{"num_hidden_layers": 8, "num_key_value_heads": 7, "intermediate_size": 768, "norm": "rmsnorm", "attn_scale": 0.221, "init": "trunc", "beta2": 0.98, "warmup_steps": 257, "schedule": "wsd", "decay_fraction": 0.627, "doc_mask": true, "train_tokens": 149300000, "dataset": "wikipedia_en"}
Each number is 128 + 32 x the weight over its row's rms, rounded and kept within 0 to 255. Layers, rows and columns count from 0. The size above them is the row's rms in percent of the matrix's.

# layer 3 MLP up, 768x224, rms 0.0624, rows 333-342, columns 112-223
size [101 100 110 100 103 101 102  97  99 104]
[[142  91 145 131 119  86 132 145 147 104 170 122 122 126 151 141 151 110 108  66 167  78 133 178 113 201 123 124 129  82 115 118 144  98 132 169 153 130 131  62  96  80 170 156 138  87 171 119 146  80 175 123 108  75 172 125 150 124 135  82 127 150 136 133 118 155 162 136 169 122 110 112  65 118 104 118 163 107  31 165 105 140  99 133 131 132 169 151 126 176 131 124 172  97 176 121 167 193  90 161 143 176 181 170 127 121 119 106 157 161  66 126]
 [109 125 144 111  81 170  95 110 125 129 115 125 118  68 111 100 120 181 160  80 159 137 142 181 133  90  93 145 152 124 113 146 102 146 101 137 117 151 141 136 101 116 192 128 119  90 128 131 111 124 109  88 134 117 121 173 103  99 157 139 153 162 177  97 131  86  88  88 115 128 115 131 143 134 121 134 122 102 183  91 157  72 112 113 144 195 113 151 122 131 127 142  82 101 135 210 109 124 125 134 137 170  96 108 150 151 111 198  84 100  71 135]
 [167  88 130 124 143  91 107  80 162 126 182 125  98 154  83 109 184 148 154  67 150  79  62 120 170  80 138  77 133 114 174 134 107 124 109  69 141 153 131 120  96 109  98 126 128 123 121 132 156 113 148 115 107  26 125  98 188 156 145 144 173  89  72 149  79  90 139 154 126 143 117  84 156 112 148 168 154 143 178 138 122 130 144  97 148 164 154 160 142 178 122 138 134 171 128 135 155  93 100  78 173 137 167 131 136 129 142 117 159 119 180 130]
 [114  66 125  97 128  91 135 153  88 133 124 127 137 104 162  89  57 120  76  81 130 100  89 156 140 134 112  54 145  99 128 134  96 144  89  85 150  97 124 108  43 171 155 138 120 105 122  95 148 150  88 119 150 126  75 137 105 199 112 116 135 170 131 107 131 129 154 192 104 175 155  77 147 175 106 155  96  99 159 148 126 137 168 146 154 197 102 125 115 137 164 107 100 132 155 139 101 139 115  95 142 135 139 142 133 171  99 120 114 172  99 135]
 [137  50 136 125 142 168 173  96 161  58 104 169  80 156 142  96 142 191 160 116 159 128 124 154 174 179 200 168 150 158 133 139 122 155 123 145 149 122 161 181 168 179  98 161 166 148 105 138 123 138 190 105 125 156 115 153  84 144 144  90 182 110 125 173 189 124 135  88  97 113  88 199 111 165 133 119 105 134 157 164 111 129 147 116 143  99 112 161 128 116  95 136 149 142 130  98 127  60 126 140 158 157  83 152 120 132 172 152 104  71 152 158]
 [145 175 136 114 109 100 139 128 132  92 131 153 101  86 188 115 146 157 126  98 118 116  70 114 140 126 189 128 162  91 169 151 117 120  90  78 129 186 170 153 153 142 122  74 202 165 113  86 131 146 138  94 140  76 100 138 121 140 125 100 139 124 120 160 143 149 160 126 142 151 112  62 152 135 130 146 136 116  65  93 108  66  74 126  92 159 104  87  85  85 119  60 132 147 146  74 154 100 139 180 157 191 162 117 168 107 138  82  96 159 174 176]
 [153 143 108 120  83  97 170 142 107 193 132 120  95  67 129 121  90 125 126 167 169 165 140 108  91 125 185 152 109 146 124 140 127 194 135 151 157 116 120  88 169 134  97 169 170 134 180 137  86 129 118 154 158 139 155  92 188 157 188 156 133 147 116 149 100  95 138  95 140 125 192  77 128 149 110 187  87 147 163 158  84 159 178 134  96 115 117  91 118  90 139 128 171  92 143 175 104 152 164  85 133  74 162  96 105 138 175 159  67 101  91 131]
 [133 183 138  95  89 130 151 176 117 110 106  81 105 161 122 122  99 126 132 131 146 123 155 118  73  87 104 121 101 150 102 101 149 136 139  82 110 179 142  86 135 170 145 141 129 152 175 139 187 115 137 178 166 171 144 141  86 158 203 130  96 171 160 130 166 182 102  49 122 121 142 166  68 101 104  70  67 157 169 152 124  78 119 117 123 186 144 131 190 161  99 154 168 111 162 104 122 167 119 154 119  93 116 196 146 160 153 105 145  96 131 116]
 [156 107 135 149 146 151  80 111 200 147 177 105 117 141 134 113 114 135 106 115 125 107 104  60 117 110 140 127 162 141 162 118 154 115 129 156 182 151 146 126 149 166 163 128  79 122 154 133 121 165 143  56 160 132 179 107 143 113  65 136  64 134 142  87 139 127 152 163 153  86 170 148  92 166 106 160 123  75 152 124  95 136  71 182 118 202 119 125 149  57 107 178 146 152 188 133  87 160  77 137 117 173 107 133 199 105 119 111 133 134  54 180]
 [171 143 150 101 193  74 145 115 152 145 110 148 111 141 157 109 179 152 101 182 105  75 170 165 164 121 150 110 150 144 101 113 131 174 173 104 158 163 145 116 152  85 137 110 122  91 103 140 159 117  78 138 126 101 146 156 189 123 107 174 134  76 128 137 167 174 162 122 163  66  94 132 145 145 165 137 158 151 130 179 152  99  93 138 127 119 153 160  84 198 107 143 114 116  38  61 106 116 121 125  75  95 101 107 141 116 132 184 107 181 146 128]]
# layer 3 MLP down (transposed), 768x224, rms 0.0524, rows 333-342, columns 112-223
size [104  97 101  97 105 103 100  96  99 108]
[[162 130  55  78 130 169 136 143 124 109 136 163 149 183 146 166 180 122 121 177  74 176 185 112  86 155 109 180 100 166 107 144 134  98 126 131  66 112 133 181 107 127  88 152  81 159  90 170 139 109  85  99 183 136 137 123 131 109 150 170 114 114 145 112 143 138 123 120 131  97 132 146 105 179 128 129 124 133 104 177 103 139 161 138 102 144 128 126 136 124 125 140 106 158 124 131 180 171 138 123 114 119 119  72 174 166 150 106  57  93  93 150]
 [ 96 159  89  98 180  81 147  82  93 104 101 133 117 115 128 100 108 107  88 100  59 116 199 100 131 145 180 150 126 146 195 152 137 111 141 174 163 154 162 129  96 138  48 106 115 152  89  84 168 174  91 124 117 112 135 164 113 146 123 165  70 121 106 116 150 129 130 130 117  88 163 146 121 138  94 144 123 107 102 152  57 158  66 143 129 132 125 122  70 125 119 120 102 141 163  83 122 105 134 143  47 102 126  97 135 116 141 155 166 159  96 163]
 [105 138 154  99  89 169  94 137 146  60 122 152 109 124 189 112  84 127  97 143 139 116 128 150 140 139  73 105 143 134 151 156 139 162 156  98 112 112 111  63 102 138 149 102 177 126 125  87 167  86 126 142 145 104 127 121 173 115 183  70 104 112 108 147 126  87 114 153 167  94 122 140 103 129 137 192  90 177  85 159 115 155  65 146 174 130 203  78 101 125 124 107 153 132 107 183 115 161 137 166  81 160 105 157  67 128 124 118  73  95 147  85]
 [144 172 178 147 167 167  91  91 181 169 150  63 128 112 117 145 154 108 151 173 121 121  98  93 179 151  74 141 128 165 131 156 124 115 106 179 118 195 106 170 131 160 102 173 153 135 112 215  67 112 106 153 102 123 123 126 104 104 145 149 176 195  85 114  29 121 115 137  40 124 100 142 159 127 145 143 151  89 158 172 106 134 100 117 122 165 148 156 134 151 128  83 160  88 110 141 146 111 109 120 139 106 174 139  98 134 175 128 125  79  95 115]
 [ 80 169 106 111 137  79 158 133  62 155 103  61  63 124 165  98 124 121  73 137 148 140 131  85  93  38 119 125 160 162 167 168 133  57 161 172 114 140 164 121 121 161 150 162 124 138 108 126 130 170 121 112 205 139 177 158 149 140 187 135  78  67 168 108 184  98 131 161 140 104 126 179 114 147 108 106  93 172 240 104 171 148 183 157 131 128  63 117 140 127 173 104 148 146  98 128 130 150  96 116  71 124 138  73 132 111 150 107 107 169  68  69]
 [160 107 176 100 173 190  71 189 126 123 107 150 103  72 106 151 141  87 131 165 116 132  68 126 174 157  85 154  86 101 159 203 168  91 142 156 130 150 128 130 170 152 130 145 149 126 156 153 125  82 122 125 146  69 131 149 165 138 113 137  59  97 127  85 132 160 153 145  73 120 147 129  79 161 128  98 118 136  94 106 187 142 207 115  97 118 129 126 117 165 154  99 131 137  84 151 158 160 154  49 108 142 167 176 106 129 144  79 145 175  95 138]
 [131 120 139 119 158  99 131 147 127 189 112 129  94  90 122  80 125 136  94 170 129 115 114 139  89 131 152  83 111 196 110  74 173 172 115  99 129 193  73 123  45 155 142 132 114 157 126 100 119 109  96 127 187 128 112 173  68 105 105 132 157 118 139  93 114 113 138 197 104 122  99 106 146 124 106  75 137 154 118 151 141 142 206 123 164 111  92 130 165 142 131 171 206 170 144 108 123 177 145  77 115 115 120 129  84 140  73 142  69 118 143 213]
 [130 146  74  94  90 119 141  90 163 163 179 195 167 166 114 124 117 110 121 149  66 121  83  97  71 136 132 106  81 126  83 143  81 190  99  84 140 153 100  69 148 149 127 123  76 153 142 112 160 148  99 126 168 145 142 151 134  96 139 110 139  91 139 113 122  80  98 153  94 120 138 143 144 141  62 157 133 117  97 123 144 118 133 123  77 139  59  97 120 168 183 100 116 114 154 120 108 186 107 163  89 198 109 137  78 139 120 162 155 144  95 151]
 [101  97  70  96 162  53 176 148 168 152 150 173 102 174 151 161  86 178 153 121 106  99 109  71 156 157  32 119  71  99 178 122 156 141 126 121 100 184 118  80 121  85  83  66 135 118  92 146 107  79 126 178 114 152 131 141 125 122 161 130  35 125 107  95 147 192 122 129 131 172 109 136 130 112 143  87 127 143 166  73 168 148 172 114 152  87 118 108 111 152 130 173 137 129 126 114 135 106  95 158 123 166 117 116 196 105 140 117 103  59 163 104]
 [184 145 166 107 115 147 139 120 124  75 143 115 132 189 111 149 161 104 145 117 118 126  73  81 105 127 115 134 101 154 106  60 100 100 178 146 138 144 135 145 133 153  82 165  66  51 121 145 118  97 103  93 220 155 142 131 124 127 136 112 188 113  95  94  60  90 129 110 105 128 143  96  88 133 104 195 131 117 193 149 129 155 134 118 158 116 172  88 171 151 130  91 105  97 153  84 131 125 136 121 156  74 120 153 104  86 124 102 147 118 125  86]]
# layer 3 MLP gate, 768x224, rms 0.0638, rows 334-342, columns 112-223
size [ 99 100  98 100 103 103  95  99 107]
[[ 88 108 145 121 120 171 128 151  94 189 134 201 148 165 182 118 129 112 101 136 126 134 105 103 130  91 171  84 108 172 153  69 157 172 143  85 118  78  85 113 146  96 129 124 117 107 109 155 126 116 129 108 148 107  77 140 184  79 169  85 123 144 116 123 105 136 164 163 103 148  95 114 112  99 171 134 114 144 157 138 120 194 143 165 107 139 142  76 111 184 132 114 139 150  90 139  76 101 161  65 106  85 144 111  70 136 144 173 122 167 149 119]
 [126 138 122 153 123  76 153  87 112 130  98 121 107 141 145 187 131 144 138 138 137 118 159 151 137  93 196  88 171 180 108 123 140 100 164 138 173 139 125 156 155  91 170  91 135 140 168 147 123  76 119  46 164 167 128 106 151  77  65  83 134 119 203 172 128 163 108 146  66 153 125 147 145 168 172  95 126 117 130 150  93 132 122 102 113  87 171  80 149 102 143  90 176 150 153  28 103 124  81 109  85  85 149 155  89 119  61 138  78 160 135 133]
 [138 131  72  83 151 105 120 120 106 117 237 120 169 156  88 110 118 108 111 108 179 123 130 121 172 111 107 105 155  82  67 130 149  93 159  77 174  98  99  88 120 115 109 133 159 178 149  96 152 130 137 108 131  84  83 159 127 144 187 122  76 123 130 128 140 139 185 127  76 142 153 160  90 147 119 148  96 121 116 126 126 197 140 184 113 148 115 131 124 166 130 118  63  67 117 171  79 168  59 107 173 120 168 128  81 174 142 173 146 109  60 126]
 [174 149  94  73  84 142 113 141  98 108 160  80 162 170 169 153 127 163 127 116  86 220 134  92 140 172  81 161 181  95  93 127 153  92 129 142 167 138 150 179 107 168 118 155 107  84 109 103  93 156 165 111 135  89 112 141 142 185 138 116 124 143  79 137 105 104 132 137 158 100 121 104  81 154 143  95 196 120 112 124 169 152 129 131 106 133 112 112 124 139 105  99 131 126  98 109 120 126 130 108 139 127 140 170  44 163 122 172 186  94 115 130]
 [ 58 143  82  94  80  85 211 137 128 173 144 208  86 132 138 138 158 131 163 109 190 138 158 115 126 148 169 190  95 137 161 169 135  84 129  71 133 139 146 128 125 142 111 124 169 173 104 103 142  97 136 128 193 115 126 114 112 132 113  89 141 124 133 144 109 160  78  97  89  96  87  47 112  91 114  95 146 101 103 170 117 138  91  74 158  99 124  77 182 146  44 144 148 120 165 148 170 163  97 145 110 166 118 186 106 118 125 186 148  79 172  95]
 [ 76 102 149 101 143  95 166 105  89 152  98 219 158 127 170 108 162 125 126 113 126 160 145 112 115 146 111 104 166 116  93 181 106 106 109 116 156  77 194 148 124  95 108 130 117 105 139 117 127 138 184 110 115  68  96 134 157 132 124  46 177 112 126 139  91 160 106 147  65  92  92 100 109 148 171 119 148 167 139 112 139 118 137 154 160 110 116 141 122 107 123  66  88 159 134  95 128 143 115 109 154 191  80 146 205 156  90 179 165 158  70  78]
 [120 157  98 114 147 111 137  66 234 122 102 145 138 121 172 148 144 121 176 104 118 143  66 146 163 168  94 117 133 157  93 117  74  97 108 230 155 131 136 153 134 114 130 108 112 126 111 110  90 134 126 128  95 135 133  56  98 121 129 148 119 146 118 186 152  89 117 155  83 125 123  82 160 110 161 151 144 146  96 129  64 159 135 112 148  38 101  58 115 169 120 113 106  91 151 180 132 135 142  79  88 156 134 101 134 131 121 122 147 149 112 112]
 [177  46 140 130  90 143 114 114 159 174 167 124  96 137 101 159 124  98  59 148 150  98 108 112  30 132 138 117  92 111 123 140 206 134 109 160 150 125 149 155  90 143 133  94 154 125 140 119 186 224  99  87 164 126 124 135 115  68 158 150  97 131 162 158 113 131 169 173 137  90 134 143 160 152 138 124  83 168 126 125 150 141 112 179 161 148 106 134 117  94  58  89 191 142 134 147 121 186  57 100 113 106 151  97 107 140  89 126 158 129 153 118]
 [ 63 125 116 114 152 164 133 111 137 151  86 117  94 158 152 137 152  97  77 175 145 128  88 122 125 122 108  97 183 109 104 166 130 186 143 157 132 171 150 212 127 100  72 108 134 191 180  88  89 135 112 154 102  94  97 127 142  82 134 126 161 100 213 131 138 143 105 132 125  80 114  59 170  99 190 182 135  77  73 149 152 123 112 147 146 121 134 123  52 203 133 147 139 130 135 121 135  93 107 152  60 184 104 144 166 121 105 207 143 132  50 133]]